Part of a small language model's weights: biases.
Each number is 128 + 32 x the weight over its row's rms, rounded and kept within 0 to 255. Layers, rows and columns count from 0. Numbers have three digits each. The size before them is the row's rms in percent of the matrix's.

# layer 7 MLP up, 512x128, rms 0.393, rows 286-357, columns 0-63
094:132083142174099168084117134094152128141135135109071147097064165132153161094105103100147149168093121189178116092121091199138194096106100110173154073176092113125130162128067158104132159142167136
108:061141096104133110119174089071113104169155177111114153116147102164137163118089102081126125080097081085089090117137116154139126116112089127140123129215210142126073090101163075133067115133161158
097:147119111137124105119165170089142109114188112078109110121111103144184137179069139071174162078118145117090146185150122128161152113143101120108149167122108077145159082108131064134146148109106131
101:125076143118166127096128100123100169162131121183106131104066137092109146155111109120126159116085085171102180195089127138094096082074126140142120108143104110127075189087164121096200130165089168
102:085125118116048155137104164155188070072131131070090143147158115094163128112135116079143112087125117064161106107168147168128117118105133100098129127131094121114091142137133109157222146105154138
108:153122142104144153137072156140064134104107086102147154125170173118152108116182155120101192110115145118174161219141136161154136073121162125081131126132061110122169140166148089136091115179117144
101:132126146177171159163145107139091089129102081129156126064142196141156187151112143174120180111151161179093159104202084191132166132114147153141153158160069131138129116137116070057156177113168148
102:139151199135113082141104175138140158094057177110089141107121149105149057144126084169150087088104122132109120159180110057131132110122118135184081094137103120154123132125139158163127167078075086
094:165204152136106081100129141132094147119154155142136062085122094175096139141189110134133171132148093081141101083120078116133172157073141166138144145088143065137082121185125149100107129191106118
092:091153094144183153105110131150131108122087140094101130121096085163110132194118115073147141131178097144130164193114199134124166174157160130173125149132043115130162121167099158140142127123142110
112:102144153105150110133072134093164138159102089122164189074129046124202133130136107081185138206128124127152092113176146177118095151150116126113132185138146200098115089206167101104108121130127137
094:103098053114182156113073101104230125108139118138115120122112172144153139163142124111181162160147141145055120124110095096094128162164064109158100082103079158093150129137186169157152158114137119
097:136120186151171122156174183084101103064147134085088084129121131145211183061121140123128115126123105173154123095124076096138160144139137091103160074098184125151099135144143118163090104129117111
100:070055162109166132148126195150154094116127136151118178072098103036146091133105117083085090134143161115065146094106122114089118087125107101148134085110176106140103172079082152180130095111160131
107:089126109091129129137106112124095134107129078140115173182173115132119175125198122091156115109115154130200056093072119113167109124112152118155134140156158118115159109140131176196104174135160136
102:146200156086122136175097045102111170163152119130129109113129083151081140073142117151104192092197164055103090141126181122142222123101148169078121120102123105188136140105129143144144124115100098
095:131175130200108165143136142070150143137171120099150121115068102151082102118072153098136142118102139158110105098117116052126097118147132130116160138119119153092092105088142129131138198122178085
101:172088092085106127098136163091117096119138164073114138155116068151103109153156157160138062163174138173188147098103117163149162096137125119125145149111114051108094149094154121181118091136138065
108:210128159070141104078086141065149148117077210172086123110128132170086103146163085111115124145157144127162125123117137180181134126173129075129154143141115124140107159106141160195113119107174118
107:107152081108119186145183132127181186133090105145102143121134153115117172120119136170105050165037099138182110101126203140166159089112141162107152134135065123088110108186172128113223142151161163
103:116153083096132153174099051131111164115151097144162100141140134158052172157096146177150150167174115074129097108142101181108126139140168125102103174113133093103118099146124110118123091051154121
097:121087109102108084122114116125161138138103165101122082129131198075092151195092065146101121135129156146154121163059122083155173140137154115112147146147104133143080151154144101144114078114130109
103:171094116225153077077093161145125128096153134163126130142122143113137111124088151134175136170192100133121154072120141119150137135167138151203171180141103131132128172140124138123132170152130095
100:174178107146107102138188113151151179089117128165082092163156125148181120119040118133175087185117084138091103181149156164094125153110149150141097152114136140147156146132163165095140144124105110
094:067137055121140125142170067107175166108103091185106150093192111123136102094129063124131098142092114138108133100112142115066183083155117190125200117054201132103117114111171124120103146172128100
097:138146151149112131114136149085150095108169137123086133134100103177136134141171135135144102124119097138141124163147160104091163157128043109132094129066155096085106182151158106127092143160088097
087:126122156150079139140157115178098153112223086100126133150172147205209150106110117079147140112080184099136176098146114198110075137112120136106143170116122151157114109101150082125167126155131110
096:061143134118128082087112135122143083168091082167160129118139162140099103137135131145199124166122184121119199155168155130142127152107111138110117134086141084102189112172210165123146120069127069
105:170125168142130087165126113151146154164205123129109077158169116166091108104062116144072082122109119108103103102145150129136091105127146083099133156120108099066165141124168093087177146156108114
118:195136115134099120107127107103171115170158086162138104147153134137164108129118112148118142130137056148111177115167113064142135060094111120114091134098162178162096142125157136162156146139182083
105:176128158062085148149123121158124157108108141119081149141099081130117148152133142118180142129054100142185165155116115200182166088174158111125166092126170140164123126111143131109107106131106154
094:121065122113132178158166097150117139110083107134134065152129124164122206122134114066133164126156164145120191065141079088078121140130200143133113110141194156146135140127179129114150117108128110
098:140129106137091097144107172125160114165170108142153123185158176082114119104161124173154155095144130192128185091193128101118094163132111127096130090132133167116179160142086092187087106152137125
092:164108038097164152141112065135102067117130147168171135181116142186157118168177167094141165052122177136144129129096116117159128120159143133120157173132145133130158109088166153124110142171122147
100:118092128121206083178151128082170136092102112110140139095144090164132089127131172126159132086082128120090080109130150149079147113177092088143116142167201159072110105157201170101141118117184082
102:118104146093152103040163141146140105142142144068193132116050140185185160113097099184126119168126110088065152128082081108163086145169109174148139108113123091131143150078102135103163107033106165
093:088152120114078157152146108140126208106120072128120144166187108092141190196115141094098090116095166171175132104147127114084101161156163167094080121112148122093210129198166109114208114104109129
094:063223135170159123083128123150095132125154154114178102120147079136129104105137113183118118193125202107076125169130134074147126106125128187108149169136136101136163121185166097154114115106142133
102:152121098132088095136125148108092137144110207100122102193173154124137078070128145137169170127091142144108205131060068149100096163136125155123156157099080148138113131104121132128121169139147145
105:101141120159143127127091124116140122118079173126116194068142083128077098077112109159125160084135144112146112109097124145106104090105116158141231098142101136092145118165136168122132107114126124
104:180107086116101138086124183151147107136150078091109175145108061129157152119178184188147181074148083130122103083181169130198107070152112160151174111167138129163156123112068088141096116121143132
101:125141125167054129122112132142153177087145116176109125154135101151093048156106139145101137113149110131152119108151005108119069147082145086146154164189123077103112130153168161077110156082137103
108:124094126138108138125135159206188093139146132125124149145129184113097193143175155122072192079073155129115110197135094127132102097164129152136129137163150109111090183182097073087141062086108131
100:125122158171160158118139062099126158102127117099125088156131082171153183138130092165158171130132127140146135147105127088106075133111139123100040105150074077123221175166152099124122112148122090
092:143065160134116144139088141100121141114112134109077116121097152085091125168091104105092117086159196150131045162095103117152067137165151164095135122156094106080079155132091080123123143148177125
095:113143112152110082135144134109125175134180174148118157123120127093104096094099108167133152083066138133154092173169131162158123117106096121075075108109197163105146157077151197143123140094101116
106:108100123125139046095118116174133134106134113129156146130061108082154098123155139105081169121119124080084114101151081086103144083161105096155114121166134178150149106116100122143140152126154075
129:143091196089081185072154088152103129176140115097118153163093109160092172147145146197098170132095165171192161115087104094120117139095160064099155151094126109164108169152083144161081138104100132
088:171115117118085090135067103157080128174159129142106107094096132115150097190104169134123174100185126112151142145178067145164150096159195119123130180111137111090147123151130131124109167152083079
094:099125127128161074130078158159133130193166131100105087110175092147099153186149157123107109136140113115121076097194146106173098148156094111137142069140144148173082089131106161107100150133109116
109:171169090147203180099131088172098074124153123089147110088080174107105165134152097098154110136149103140124086137143118112106149101101132167155171134149110152156120150082165120145111086148128088
108:108143100149130167102158118069105105186148116132157180152171154071118190123078103083122182123125105189112144118074164085159178106154098078131114173109174119151147092178088064139108159097096197
115:133115120110212161139217080086146061130099161126091061139139078158137158120071112102125116081104188127145126109065090115132084191123115126147098136142129142135140146119141097145106110117111153
100:090143157141115097148162072130132149156140102143187117171136139096086129119116102174111150169151197050120088089067133055101097137119105132137124156135118108079107088145091133144138087108143066
100:080187139115128144074102074160045159134149124161130150138108113087156139174143121136135111102146040128056116122182043141085102124106148187101101183126094118121168169130129148146116123137131146
085:089121119117110157125113091167153191149156144103110161109166177082138137114117129206150136124165141133102139144180095141116115089146160128180162166199124106133134135105099203088166126110083135
115:056124113105078138132150164147070122105143152157084168149163149128136105140121189151134067135160115124103139095160135134141158129129177182081171113172068155170189099126169095123126131161151116
092:093147131111127181105080142106105170150135159110190129127105107168157218103148095121135101072208075060158135075107147147090115194121101087152125117073116128156189122124087155126073157112154164
093:137163096162156104146074079093130154112106125104157109128088155244098132192152131130139076116105086102142128119087139137082135206107163140154127098116112128148044093089103144147180147163146100
107:140167165172201178173169126182093141157192105104156136133160181154116112113071136138126120124120112120188106147179089128183135115112061168120137111164148116113054135162094122093100102185138185
097:175133072145097169153111133106138139157108103135126177220122114110078102131161165210126168162135200170123125069104119105111160123102133146151166135172114142088162145181149132112128129106055127
105:120175101125130144192089112134135121145108069112196134187113134157151149133080184134179208143110154108131103091168146154141147119075154118091137129134114117189147078098181146112114120105148085
093:155091098104150137081142149164141130162132147057196141115096084147103165122135105097104091146161176121159201123088181154154137131157151112108106094115139064191130132153097213138159155137109154
104:104073125100108139120154145150083154087130120113193137216123088135122145174127119128138140145098138131050146113137094129130114176122170100136138134085088126072133091107123164158106114104158180
099:067127082106055113152164152131127143163108138079141117156136139130136145100110082138149191117164119199124155192153110113173136160116102133100106142108099149133079120142160138143184133126142103
097:110094108123139167127109108129154117098168168126061081171107151139127151124098105133121173116187062114120111145130104132119118120159108193183075164079067185172115139111096111059138136123111131
098:140120112176131095175151157072120114208075141180147098156195163139155128119210110110163156136107159103103145142167132146156102194153166162116137098147120110152102156116140091156122109121156084
108:116145119120136119102117153137132048158109177121121061133146126136113076105159150120151094104104186146183097083076159138143142091107128137091133172142112183143183135133175072069083130098122055
093:155160102138128123089145156101168133151172159126084098105148146139126174158175064085111120161179133123173104188115106103082111102148096081082125133169123168126101178182095206164142104159120170
105:096092150128138130138127103120169101103154130087122116138118116133133059077096132136127131132162153107152121069153136157084125148153137092132145046119140134177118144117120105108112193132167079
086:155146172151144122159164099125090151091123124129105125142125105126076041069120117137157099054085074127067122136111191113111078105156141156120130169168075105095181099157157114131154117138121155
097:157090168124124109171161124098133089107069111152115124123127153071136168127125089142138175155166106144180154105107094163090101076075106081117085122171163147111110163128138084118104165095105154
# layer 7 MLP down (transposed), 512x128, rms 0.183, rows 286-356, columns 0-63
094:113119144052091173110126100174142070152125084104170155142114131132115116154152139077128091109136139156148095153130168088129153164136100124112162160144162149157174066150157138076110201140133152
100:124115163208147148084152136119165154097166134188141121112193138160123128112145149150171181111111128153113154154161159098101077072168103133166179125085144139146113106152136123148125092200127075
105:169083144160096134131102086117171125113144114190154197146145144220071122137125132133118108154154116174120100113170125174126163150114143097055139089103127165100095135113134175203173131087164137
096:134090120123136093115092131122159105085144144157192157096134137113160195123143088119128131123118110069105105124088122135148159094146141088171182111148125144092100155122193123121173098120101096
095:121107143076147040134104143145112178154098099105172126135165136178067142106149128076123118056142131121164122124113163083181104131103162139172122093121159143146163142150153172135134127084134134
104:167116117207136080161131119149171120122201124083104129098133073141142116152146083169155141182123146080108152152145123135138141145171099126142125176102115148092081152090105153190142144159160115
102:117170086110132150108157119137132090117109156168097114125068189130139082094102142151092081124120121109140181084098098159126127116082150131101127109118160153099195093161130140167104124104079120
108:121113144126117097135144062122123155170181171096117135079109122108086149114117140087115166194185143136171107159146100177120158104152182113060100121185135158086106189165093129139171111153137190
092:159159145090124075162174117152132151125110051086090129079159184114097156101166148066093133145094143137127145154065141146131073080100149063120136095084173188142112127149144164091048177079116165
093:128139164155109172125155112161079145116068142183127123094146137173117083081114128153153101080130086186120120096146114133086161141117084181107158080089200102082099106141133140067164069112095162
108:175125138131129091161105166135167177118135082120111078088137163133136137157138108140175104131220154138179152082130100209121118082159137170116150111144117124161097078105212164139141098126137151
093:131109144141152197139082167135063150087157122149052105105110098139111110151088115168132116107103124123162099114120171105174069150089103072138116137042136100121154141172168079118123100155106121
092:123161152183173138102088126177123132156170092142126095250112140147100113112142153177098155113150106075156155128129130149111130107081115130149166115099157126137107086165170134161071136140084109
095:165130115163151112135110091192132211133130082177109137190186131189155170122104084136128132112129141131152081149110144117150152117211125109143137163089085188138191091101134088095126143168173112
104:145166125163158143165130089105095113121133159147124065160101104149127156100142140141163162092170159143114132170181110137129158124145129130132132049142147063057167215108222149135157131145138108
101:105131117080121148170106207115093112133101118127166135129141149117166147161142152075168114206138112137097126132141080129086134162104114135012115140085128108161170110102156156159158132145157073
093:081138099110135129115136120132088155072128204125119103143099052124183133122125223080164116122198148159118116154117111084156151177094094130142096125116139117087155198143152105081176116145105153
101:132097172171104102145125098137113146140116139086084118164129140103085128147157133119098132114129156181132163067122096065113135143100135147121068105214152088127122103112149101112204114197126122
107:186135135165202057124080092100080135115058132103133135097132151116112128146125122196148155148155156115090094162137158160056160125098136126161128042172109098102109125139185119138171082187090130
108:053189114143121129112115121174133108136134133063154098163089090118161156157181110166176086144107153153187194156085155128090105153160109110072152170156144125085179164136137140120143091159166130
092:045131135113141079189118156083141070115084088094118174114137123103202094145176157075128119198064167187083117143091128074175143103144096141128221160123118139130095111118180104058116077132170097
098:091088097160200170145107146124067103107173060112137136179147175109147154174130114134132185108087126187130124102131108112134105189197075147080088156118126133105141130088138157189154132146141147
104:120135089108128088140095113185142146106067108138133116143125083117170136130110075127163120049126136081093142088164139137088079062103118072053103146179128188098180103103147150086174168112141183
098:141094131153092122215135161108101128152151145107153118119115122089094094093161114175145111120093100161146108109122088152144039125136112114154099160105093172155095118142146145122106145104151103
101:101101166132134123140088159167076138141150119073098175138127150151163140146109103140115180108141181172189089141108107120201069060208197089138063157164131129143124131116163131100195159154139120
100:109166107063090102217097125164118086087130148115144122111104142095179100073130175098160130074166123107125077135132091084125150128150119101102098103083076161188164111094112128122132126089159166
095:111131104083215126108112111110110102098226198106088202091137117099094174154124169171111166063135064144124118115126120121120159139115139118114131096130156119111094141127125100085162128144124171
098:152114139121081133116127130143160173136115090094105102103174113062146145140098120162067163060098172122137089100116129115144146125156182149203121097128130151140138137076097166128156121195175156
103:141145115139132152191073103133133141143105135150159116118086070086099163128175151122173106155187090184134119179144072120173170145135175169163151140100135121115108138103150194157194103133112093
107:134152108143099169097184133121085068105103153116125126103123075112146127172123116163122061142106080120189161137090105119152074104128121180131119142180150120126138147125142170110136093105182168
104:117201137067084082141116107160141201120111126184096128089142096140176141124093123102183128147126123111124150117137094115152157134108144136152113111101149096062090096087086087088104171119225126
095:139124106167119105135130160156141130120129116117107130097152141155164126192146163121085130146081095126179091127031160143142159113160141171147083149114125113152182190125175122137153150095171106
101:091160084136162096121155058186118183041095139175102122089124109171160075103116085133093101168153135125085080146103147179116156134110161131164125179100141152131118083121121127075192135131162096
095:099224171135060125159154132092147146107076097093186144092079154088141055133138111154112162115170132087138112144156113122105165135125113105124123065153156109146070146109116136108192119119105133
099:161048152145125125143146177071105199200100132103104137117132168156148092082112114125172118121082151171133161147113149143144096097162142192176144141146118185142148083102180201140109131094147092
098:120156193137131105101124115125129058144170142165113110131149098159149133138100087100112178115120154176130102115128162102169088051192155152134157145187192155145097154127197099089135128104131139
097:097139138160133186151154102152176087103118122107090117112130107114136077089096138143101104114140087120105163143095128127134117135082216128185093196090151134126107128074130087060124155096138128
098:191116143173153148146102111123167134164113100115087166090125150137154083115099118073079098167143138110178144110160132161132125180153082095129134141121147131088120108128110189188069177151123139
103:171155113137116096176097172101102125110120115086151106156122165104136116144171105072154110168138137101087110157150164160119138136118124126145129113158118102195207146109117096088121138133062093
104:161142109107114079149075090163120136175150161095173143105152132099154142184139166101133130096132153137139116139096150161139084094140107113140094108134110120101083083083078135079157168166160196
106:142150121111156114139096154132191101156175100127129135173160086063095106162133124108128116139169169076094076168109131149119139109093122097121129102196125136156144074141141178153143119147074111
099:168104132115101095060102161088145068092126174145181133144121113147153160147074166095098113140113108080144167135098153117145129127122120160133191166135134152122147091156147169124170069125123115
108:135134050129161119120193166115165095137143155146106126173164158136138140079202121128148132177099172105152188117111111121136119135093124107178114127158179131122140164049130216172134094138041077
097:138133139076144122149134161145146109151130150126112155138159135144144111109099156119086046143144156141087106125104076147072129111108120179151139149152098209150142114087110157162126136090140165
093:144155107111148128114137174048163108068096168134163107151088143152105156126159071152144103200176186143133197127091122133202165151077124098136114120128118129151128076118113127154140179083129139
094:158150102116091082081103146139142151109178153142106108165148115060152140058146104135089135152164085120122190164149097152149088147091099095152159124181138150088112121169093146170122123151144129
104:070110090121115100211150138076127119145098137137172142116162157101164217123152102121111093112091122107127086082119154098157143123087166137027086101094124128153153086096166108086152109142128182
124:173109113175155161115106152148120153193170167088181166121093069092055156088108143106160151169102136096093123120104135140145106087164135126129105157085151170110112120171125156145097096063076150
097:156156137137109130110148163038101127105113076165144171152127164106128158105136142141117037137094116124117091173114159101079082142080128188105178064103128157168121111120135142102166057109155133
101:139145156112083119182154110125132152081070028156127085142104152086112129102110124094101114130136098133153130129083111124091131120121166133142160160129128131083129137149135139127120086140115144
105:160058141148089165142080147082114170117111096126134113121088168128143166125091156126104145154119153138147114144094065167116134106161144080153124132139143111130183101125157137120139193157190116
100:078093066076106155199181138157143119152214102110181165119103104112118110141137140124183132106130161133081116171122108129159098076087132151093148159099125151114113146115110122070115117094103132
114:137146106108096135121089105174086160148127161109084140130158151104180070160175150159173152095126143101134124150083179176143088080135140097169165139144120159123065103127137177077120137197069114
101:111111082108130157132111123119105153197163120124156092146123129131136135118091124160238145104122157158108057095065097062120061167124103131162145130166137170107140066147071128113109143222169133
103:119120111166112114142131094108118134136114136141168149131197099142066142107120134096125130113108175133129076070125083088099140194037125161082159106075071099102124154106136094099130106128150108
094:147120126089110119189148098146155148122108083173083086156138109166085163109165149019155105118086156165101149133107156070126163145123044125122113075134087133102145162153171059153139100122151135
106:154105081169156197121087120137111054106096079140065118151113138166182126158152112172120161125132173180131157135123166148118135134139125086104121121154133147136130156139129162138137099153192102
091:126177080146135138192149142130164114135128103154139107140056143090151143150158161103109112118151152091133093146147163114142094091111092130140156111143100095130098160156166159114129072108129039
095:184127156119099124092147171120112130128115139075083106120196141125122119139129182082118118185134133109165140201134091110155121117116072195144084131179165086122159117140080103122085075142061121
105:085111094069092112135091117143144127111047080161101137134126099164142086142186116118135111131146104167122122141150151093099129105119138132171162124088121141135096122112079103168143137122108075
100:133142119075117122137112148185105104102170104123134156072100098172142136135188102146123146177168153094171140153146083130183145075101084191136141169088154143128085074121156158146070152148120122
096:134089126135177072121107162189138164152139172121073082058137076117077133121158124071099128102104115160171167186088116215085132093176048091130164177140167142150142134112130112171141166107118143
096:171153104156104152143120116143153149114091100210155167232095130091124088107154092136153162185080118121149076123141165145124122095118054124147174157160099214185165091189088131157115121083102103
102:199140168101121166160145140114119130095098095117105146120149100092139084129116104124160088128143160141153100163106164113085098184139095165072128158099109115147141159173115171163148011128127122
100:109155047153133166137091118059090093149149095201129160097129116134183125102085170151074115096168129035132180046112123122138150163120179132101112112120144099139161122045137096125106109116114153
096:150186114117111110102143161116179071111112135143166109135180153215167097150130156115106154145106189101162141114071191072117152063105132116147157115057162131122157128173146119127160133105127114
099:130150150103155165167141125107182132106121105133155106093139049148101201077084176140149132142134098135164073146067129140129175176190148107108133129170157103111163135098101120134168171138127161
111:092093149086128207128160111122090122187127134115100161104151135126122104149149149171117152101122142118050102130141067197081146106131151173067138133075176175133083141156086129150148159130139109
101:102149141099109122135139061124173131098103129145157122135136107090050109183057089146138137142068143131183104125112097080107134170117128155136123108080131148080163105156117056077035097152143085
099:158061146157066111085091146115133135123152114164081131100146167145132134089103107077063094130111195150148083080051123101104147100149127136077131085199138141128194103182139141149115129110144217
092:040087119090133135082122133044140169184124140134115120129120138155175096103094097130124150183123114168088168100130062139111164161089123114075104137153111134123103146187142170154072131087122110
# layer 7 MLP gate, 512x128, rms 0.367, rows 287-357, columns 0-63
103:133169113144196112141155134123160172168133163144150115096116123183163086093067067142169160073123196102073142112168125140136131097137208102103126121133070172123152106074163108136171111141044096
103:126156145075121112152121150123124156132078110126138154135075122085123088054141089163079116198156168068136165105116129184090124128164122071097061085085114133121092152099157216165091162155193143
097:166078138154173100127097137102125130101146133128131083210133178117218108081083089083128124114150127153178106126221051139135139079184140126096116067119109116108086124132111134135089131116122147
102:109184137170030151128101111170148135094154084127127124217106097154078114132189115133174139124150144120149117136142164078095097081104092022115138148137158083134084157107120123124136094119091134
107:142163169165162131130101075137134087115140054143114136129117149105123089106102166137127120120079102119067113111141145153082095122112185103072177162108171158128199135112150089155118153082152132
102:195097083119146136041128159069170198188130178120127161142100106136137148183096098096102108062104133067109128127113128090117076096153139115102144109136142117094117090120156123114163131144149157
099:139148182154084105103120096164182167183097142083154183137098095129113083136168136139129150141093156130087199124140147059148103086118152089155083089130088119166134135133094127143152132097127088
093:166092129173123190159091104178177112073103143185087140135157152163110153192119102215120124167149119147128127153133155129150115118111147169097120038181148167084126092095137119136103141092165157
093:122170125126120100125107124093130132126182036158130092126182151155141129110153158108114153128158106164144130116124100144121163141078067135131152065166163056132136109144153151072120082149118188
107:161078164154128147071111098183134123052138110111160069159085216174116091056164191133112106091104186134129168107145146137133148041127147149151153107174143065160137135137108130066067128085077107
091:123086140134199150154168116108121139112084170140191129149159122125146115067106156193152071113139119097132152167107104124079118141125096148039110125148140157145047095195099142096083089151128125
103:139127104156150135150171118136136148159105110093128143142151082081155105157140106104144120156086145119139156072117139209107136124126148145067094142200095165109121091162178119099152053224136127
095:126124084161117114078186092085100122180112149100083057108078134151104154145129142138137115146140162115142208126131147179182064104089187090112157104090145138142145097133124148196148158152068183
106:115171035176177169039138121142151074099128163095134132089125132115173107118049116061105129081091103099106138137137170086121132127196147093093114149115187158126098162121119115110198115119124121
102:113117134120087151170130099106076108094141107141093169157120137152105170175129167179117149137133144093090098124128148063139158123108161118170096181139090162128157124128130103149150045060137149
100:131127114172186187120172099148119207123139159110169169107165143107105104090101135120156161125176088121100154140114116094150137118162143069156144100138096157109118117157145171136076147088111154
101:143130114127183114091096155122095098171154128083196153134107137129119076078109146137185172149101166085124103085123125150099098109171125166096129119136125143132115104087065149122167147125076122
101:143093121143165103113097160140121110127143153163137091098058133145124105103176102123149079123134107149156142093120074165151120116155149103171160172112093114153085158095128117170191126138157113
098:155088120072141131108161194080095118189148188168053152101084124101157136138104148052102154126164080100122075115126088140116107116087133081102125139136119124154112112123165110191164147116091126
101:086124191098101099130109110086183147195167096152125155088119154120116129119172128153104123138086083117121110159146135132149128126161132121092126126190132150162154122161137163145168159127139188
104:144113116107090154129152178152114153125104166122120129122147209141176112139098099128146129116146189142169105160165116098111152169191122113130090177153098203153162111139142082101180130106145071
096:131128103094102124158121133114113126130004186139117117170080146126166187087159090107101142082115096117104159135158082166104081107094102111100101148128148145123156055102106155102146127126121169
103:104154157124114189126110176149106115149154158108077152088138179110129128137134116165053077137064126091122137130172083071152170163119101106133122128103150122093084099189120094152141109113154082
096:141123111224123164131169105165105148153086171126128168087065096084149165164074154163103138158094090128111093171140130121133157133132132102212081136080158141086198134126111116154149087106138155
102:083134149129158114084075125118131127191113081081138146141134116165117161158099125150082143144134161155183113121104086153123140071075157130127085118145139090156176123101117036109130094145123135
092:152144103111131141173137102171111096187126156117116141159186112084177100155172177182088121071107102099124127114148173116112077109133132137119086100036153073143065092061107126133141124186102143
102:116142115105117100141169174185114152114122080136120123115129110095127111161090137061098051090195166107096128117085121140126156163123089095128087119134113142080150090148107156129119158067160167
100:215124127124132138117099167135129084180072064090157115155149164183148115198118098134129131137184072136073166131164120133099103144129175148087127109088071134088098075093163114111143140183158106
107:072151127169198141169112183126082148152168159141135173120113176162125119116107106086176095135161085100140130128068083139139172134093134147046154137121093203083123058091101113102099076112119119
102:109112096147122135144160093124084188144158091093126108126102121127144118146071112081122076111162150164141122123171147185132158025167134113087103129090057109111147126126175099083126147171196114
098:117193174111091101107165153100106128119130146154089124124169159158120075074108164098144109158158184077138140161142167119180127161119094116128150127125126151117155122183161126162061169150094160
104:111057160150134067104113182095105114152150127100141118094181143077103146118118142099084192075134089087177094177142093119125102121099103119138149142120179093123103107131099190126130099089163113
101:142136118146125178158137137149197077153123091149107119146144116144109171109088134141101120131127137139117153083113097135137118140138149094183140126167063121135163114075111192099171097111087120
099:146195112098061122071116140105112085164148186114146115148104091102150125160129121119080117115140135112139136119166090116156160125098125143136174102113132114129165166140162104106123079172060111
101:163214159137099115097120119113085075114076150146131109141144160153172141174138154115172200096116100134110129086121127164131159149108112104155149177089161152172128099147174131081163109124100117
096:138111152180162128082150110183111045144146182143090181088124131168125108102132093142113108115138105087101128107132160149128112078067171102171116156138105084149048158051113187125103155192140102
100:109129133110151130173152119092120114153096112104099164131121170155157103152120150097146173124073188068119131107149153161105095081143127110083094124150115157148128141145163121191135146151072129
098:131115123137127171137101149124148113120088120119170110218171143151108146083134144125096112169211114088089165131084148111166174149158074152173132112135122094172098068170122142158153150099088115
094:116155084080136124111111123138141129165140129088135092090103133123084099092128197145140093108078052085190059136122204115147091113159085085128130088115103103150147121101117136097156095119165099
102:112112109132143108106101124105138183147158138153141071168140094163116158170102139111105168106145154082132148143172082119114122119108133196082093124093131110119083117158115118086119127157050146
102:124138112149158157144126121142204182051081072170190154123103107156124111131137154051144130148114098079182191143093147128089163109104140076139138152149117137067168128108186101100078143179121095
106:147141141102123172088132116169163133156142161066173120095101121084103167074046104155084068165106104155137121150097156140098121172116184128070140129110153118169138104107181101111160153103164165
095:092113067074135124118093147146117125137162070213143085140128140099115093135143149163135143150107119089172133118158103157131149099090089081105148152143109120136108083116160171133190162181087199
095:143133118094100105205090084137142086142125139117082120111117142164141120157134186173106183124124128141124159136143127117152081173147187124162140085095176090105088114100124128106141129174138091
098:112103085164126071117169105130100131103170154164168162103122134118097115191113101140156134151121163151132103174114141190073145107080163140109140118095181137115134151071119116064146098100145086
100:143132195140209037129060105125128107085123125098144130130107112124166107160130184110156169102172161076078122098154147099174163094137099094113136105134169150128113134187180103134105181069130115
103:089161177084147104154108178111149115088102136140152103085109113123119132156169099081161148136176175140137171121176134127161150088142138126158110153199116110131136113107128137108158077135139122
091:120097105157128098131160082186041147150150203110106128153135126180120078127104137137128142110131090106089154177168103086118161150146124129084127159060172188080131130151134081159099193114111073
097:155142117107104081172111137141106121123128100152042077126138147074136135141170108153114121170100145144119145191173144154115112120154098171112171140195156142164149100105092180155132160146092149
106:133045081111097168138081136119168129105109130103129099126118129144158136095111177084128127108120144128097161168183125106071125093148129102022155161184130109130129110170123112118176122141140128
099:178158179127074118114079119143153109156131152126136141136126107112107059109116169169108127139119111146188143090082102114170119065154125201128144106108102125103137121087091137156103120184107085
117:102107140136127143113147115115164142110114081122137094126136146108085207163131116115106127104126144225198108154152110100128188105116099152148074121122149105133196103123157130149196116042124134
101:086150152189148120080100132134175138128151164102164170098146157172099134143126152176059079149175107112120192061151174072128113120100159175121148163152164075119171075141121100096125159144101107
102:148126145149161146113112092069149079164157141110170123152126109132123120153112128093173181129140116061123118228184135085114153093094099123142172169106123174152117106136109091122161102152065171
090:170152145068117063136119149102160126155133165139137112104180181120117075160139073158125145134143126112111131139157101089068086108198148098187092108114113140167141137156101128152093082161090134
099:109098097049117129072116125172122092090133058149099159114085127144094132102147155097052134074089140172172101140152138162079129113133120074086115185122117153158174138152151105127125143168070173
094:173158233186109140167102158130122081205110103107139185086074120159109108145126074162135093152106111147123143084117166159158138138118116174101111104148118138151116103145161115153148116095134074
097:154101112165122107181127130109123082128143162109119083122144040127160162157142140177166169158131148123130155134101103156136074047112165126088145150100118145110087128162214135191105140137169126
101:122078152190148098107154093134142107119011080074116112130146177083157112130091183152154130121044128117157119122155149082151121125112143164106160136133164092085138093116115115059181101144091135
096:116170147174155136089151102129132098106114194138112068155118179156129134149076199136179098077096090085106165147153134166127136135110105130118081099158124183091102084147107102098132140078145131
106:122072103096169149139136148128140101143120116102139141107128113108162168151206061137124048134111074057102146150050071184138080164142101184093145139106111172128093133156086114141119117114190121
104:092096091164105098153130145120108147168113094103151174138181156122145167136155121073141128110091166151116144106180103112198077088151091135140121067067130151134097178115136130086116176130182119
106:122121135098155109100167138103128146132140136084079091154089166162138171100114178120142165117118084181112094144149148119087159073111126050131128128127182112119138131156142096109081205152139113
103:135106119145104125119135134104084104145146126151096123125092115134150120128105123157105133163126128121082168096151103094184130152106115116111156080082084161140162167190201157139087080114146157
099:124112089108124075080111145198175170108131113173155116099193156146115083138073103137103098170142110113149043113100149124175117051127094078195138130209128144129126116122125118099176104121121126
103:106190115137137079119146104089108176151180059167170131101182087111131142088148118114152126121119096139151116113097115157103168149191164114138119143198166143139118122090073026132141132140118128
110:085130110095075074171121162203137152064125073108152074163080125093179157136097114129162099160206101115105124108194124074108123167103144114101165107079104095088122133124121129127137137139122158
095:116167124105115156137150145154092131182160143138165235122119176169109181097093155150105119153098086073075124110108134186130139122175136157141040118181101088116142141107130140122147093138138118
109:185088125136119113156160154123115091129106111172105061116113181115153159157106129119170143091157079110149065092142172096133201148118095127155189140148113142136099121135163072094139151174117115
092:155182163111069125115186126165160133139113091104142141122203077170063134136165104150116114120218149070162085169110225134172117143162120110137164125125132139185184155107158165157118178183129105
093:121168075087117064128105152129161123156124154090144138162099151112079108152122108120177155088187114088159139161139113200156116120101102052114123067115133133096116103178178141066100108157114183